Each number is 128 + 24 x the weight over its row's rms, rounded and kept within 0 to 255. Layers, rows and columns count from 0. The size above them is the row's rms in percent of the matrix's.

# layer 3 attention query, 512x256, rms 0.0974, rows 107-112, columns 128-255
size [ 98  90  96  99  91  99]
[[158 129 151 132 160 149 149 148 111 106 111 136 117 118 144 175 149 145 140 141 133 119 100 125 143 112 150 155 114  95 138 132 134 110 141 119 100 153 109 154 166 107 110  80 122 124 143 136 115 125 133 128 116 124 126 132 124 119  96 168 121 123  94 144 123 154  90  93 154 170 121 156 125 136 126 166 116 150 120 134 133  74 199 121 109 176 109 154 140  76 151 117  94 106 149 145 142 162  83 119 135  90 160 121 124 122 108 123 129 122 124 110 151 133 172 113 160 104  94 125 120  94 145 100  99 151 122 161]
 [122 126 134 102 140 103 188 120 132 149 126 118 153 140 162 141  96 126 114 107 136 158 113 110 109 148 118 136 164 153 173 112 124 149  93 138 133 110 143 136 148 148 121 142 135 131 130 171 119 112 131 149  94 138 135  51 149 132  88 130 146 130 118 136 131 123 154 142 156  95 137 181  94 124 169 140 109 156  94 107 145  90 147 123  91  80 153 121 112  93 104 129 109 114  98 134 140 107  80 113 114  99 127 152 139 157 158 117 132 122 114 130 100  67 112 117 120 134  97  93  92 115 143 123 138  40 109 147]
 [130 125 149 150 121 136 103 177 159 123 125  98 181 136 118 138  98 181 122 118 174 111 139 106 149 126 127 108 155 104 173 101 153 132 128 126 133 135 134 190 135 118 183 130 152 123 101 137 106 137 132 114 137 164 111  81 133 163  95  73 128 135 127 116 130 119 109 132 126 133 173 104 102 109 106 178 138 109 110 164 172 139 104 172 116 116 113  96 132 145 145  99 158 137  94 103 110  89 172 128 139 104 101  89 135 128 134 128 158 151 119 120 140 110 132 105 114 134 117 130 131 102 122 137 131 101 137  86]
 [114 149 150 134  77 138 127 133 102 148 154 103 137 176 118 110 146 101 142 121 134 114 144 140 120 145 199 111 104  96 171 146 147 107  91  88 140 188 122 158 155  64 132 117 115 146 139 138 107  99 171  92 160 107 126 123 155 167 126 115 113 103 105 138 147 151  64 117 162 128 157 146  88 107 114 138 120 114 122  93 136 133  89 114  84 127 111 127 134  92 148 178 106  97 111 175 134 125 145 128 106 142 108 119  63 107 153 125 103  91 131 133 144 136 120 139  75 121 144 168 161 163 106 127 110 117 128 125]
 [111 144 116 132 123 112 106 118 118 180 166 133 100 129 110 111 134 101 143 180 165 117 188 121 106 126  80 117 149 115 156 149  99 117 111  93 130  84 139 107 160 157 113  82 129 154 110 119 135 115 100 114 120 104 124 125 165 124 111 102  73 131  83 155 172 109  68  74 162 157 109 112 128 110 118 121  96 120 134 138 140 108 112 140 166 154 113  88 137 142 128 117 135 144 148 131 129 104 101  82  89 104  79 103 111 127 109 151  86  94 128 128 131 121 140 135 121 146 132  85 124 146 127 113 131 151 106 157]
 [114 154 108 113 114 124 106  94 142 115 105 125 130 157 158 165 154 150 139 126 121 138  61 156 132 138 100 131 155 113 117 111 143 151 142 131 108 134 118 115 140 119 173 159 103 108 104 140 109 143 155  69 111  81 131 153 136 107  97 148 143 147 116 141  90 144 169 122 113  82 121 146 107 150 147 133 129 143 145 117 101 137 101 127  96  88 144 102 113 182 143 133 123 140  88 129 115  60 134 142 122 132 115 135 155  99 120 131 139 183 127 126 127 177 167 142 151 126 151 164 106 139 180 100 122 146 143 103]]
# layer 3 attention key, 512x256, rms 0.0957, rows 107-111, columns 128-255
size [102 104 105 113 101]
[[159 146 126 150 128 104  90 166 161 135 156 147 118 175 120  85 138 111 134 114 142 154 139 117 141 124 129 109 144 147 161 157 121 104 120 138 119 111 127 126 110 139  69 118 121  98  86 139 137 129 175 139 120 136 125 138 155 137 149 107 142 133 132 112 103 100 180 141 120 111  69 118 174 120 145 108 128 108 127 120 170 107 148  85 135  94 104 111 117 122 118 133 119 144 165  86 111 128 167  84 146 179 116 124 111 123 119 117 151 128 130 140 101  94 135 159 140 145 114 164 164 101  56 157 142 139 156 120]
 [134 161 117 101 127 138 110 135 154 188 143 109 114 157 139 116 134 147 111  98 141 117 151 113 177 122 148 157 136 139 142 103 129 148 103 119 130 176 104 119 106 113 114 133  86 116 115 134 134 148 106  91 110 135 126 119 127  87 126  72 137 111 135 116 136 138 126 120 141 125  74 119  87  84  99 136 170  98 156 112 149 144 174 144 131 106 149 135 171 165  99 133 125  94 133 145 117 129 171 102 130 176 102 121 126 171 132 140 178 155 124 140 116 139 137 164 139 107 149 125 149 132 128 113 125 141 101 123]
 [115 110 106 116 107 133 160  94 112 135 117 155 119  77 116 133 108 111 138 166  77 127 125 148 136 128  87 104 114 149 130 153 129 144 117 123 134 109 131 105 132 221 126 122 142 151 167 149 167 135  88  90 114 135 124 159 123 133 139 117 114 140 153 122 137 131 156 141  86 139 144 138 119 138 135 151  96 129 146 120 109  87 160 162 122  94  88 176 144 103 102 134  98 162 121 114 134 118  68 144  93 100 127 113 185 138 135 107 140 179 117 159 142 138  99 165 167  89 157 106 108 153 137 125 132 116 138 145]
 [ 96 140 114 140 137 104 157 109 146 107 106 128 144  79 167 139  99 143 106 132 123 128 115 150 150 137  89 134 118 167 142  97 132 130 115 115 110 127 152 105 115 198 116 132 155 107 144 115 151 122 125 129 104 155 127  92 151 131 149 102 147 123 136 143 130  76 155 140  85 117 116 127 141 121 108 135 137 125 111 132  83 157  99 128 178 101 112 128 104 128  99 136 182 114 143 100 160 166  78 150 125 119 107 152 146 167 107  96  90 184  74 151 144 135 127 158 188 117  99  99 130 156 131 152 123 107  95 139]
 [121 129 174 150 125 178 169 169 132 110 149 131 132 108 139 131 144 149 145 110  88 150 100 142  80 140 124 100 132 147 128 114 123 122 119 126 118  95 145 109  87 117 124 146 132 144  94 142 148  95 190 109  98 139 143 112 151 156 136 107 145 115 111 126 133 104 111 165 109 101 127 159  90 127 102 132 135 141 107  82 141 155 160 155 157 130 109 120 155 124 114 129 164 104  91 143 144 158 143 121 140 172 116 129 114 172 140 118 107 147 141 128 135 138 127 144 132 105  98 121 168 112 158 144 126 170 113 109]]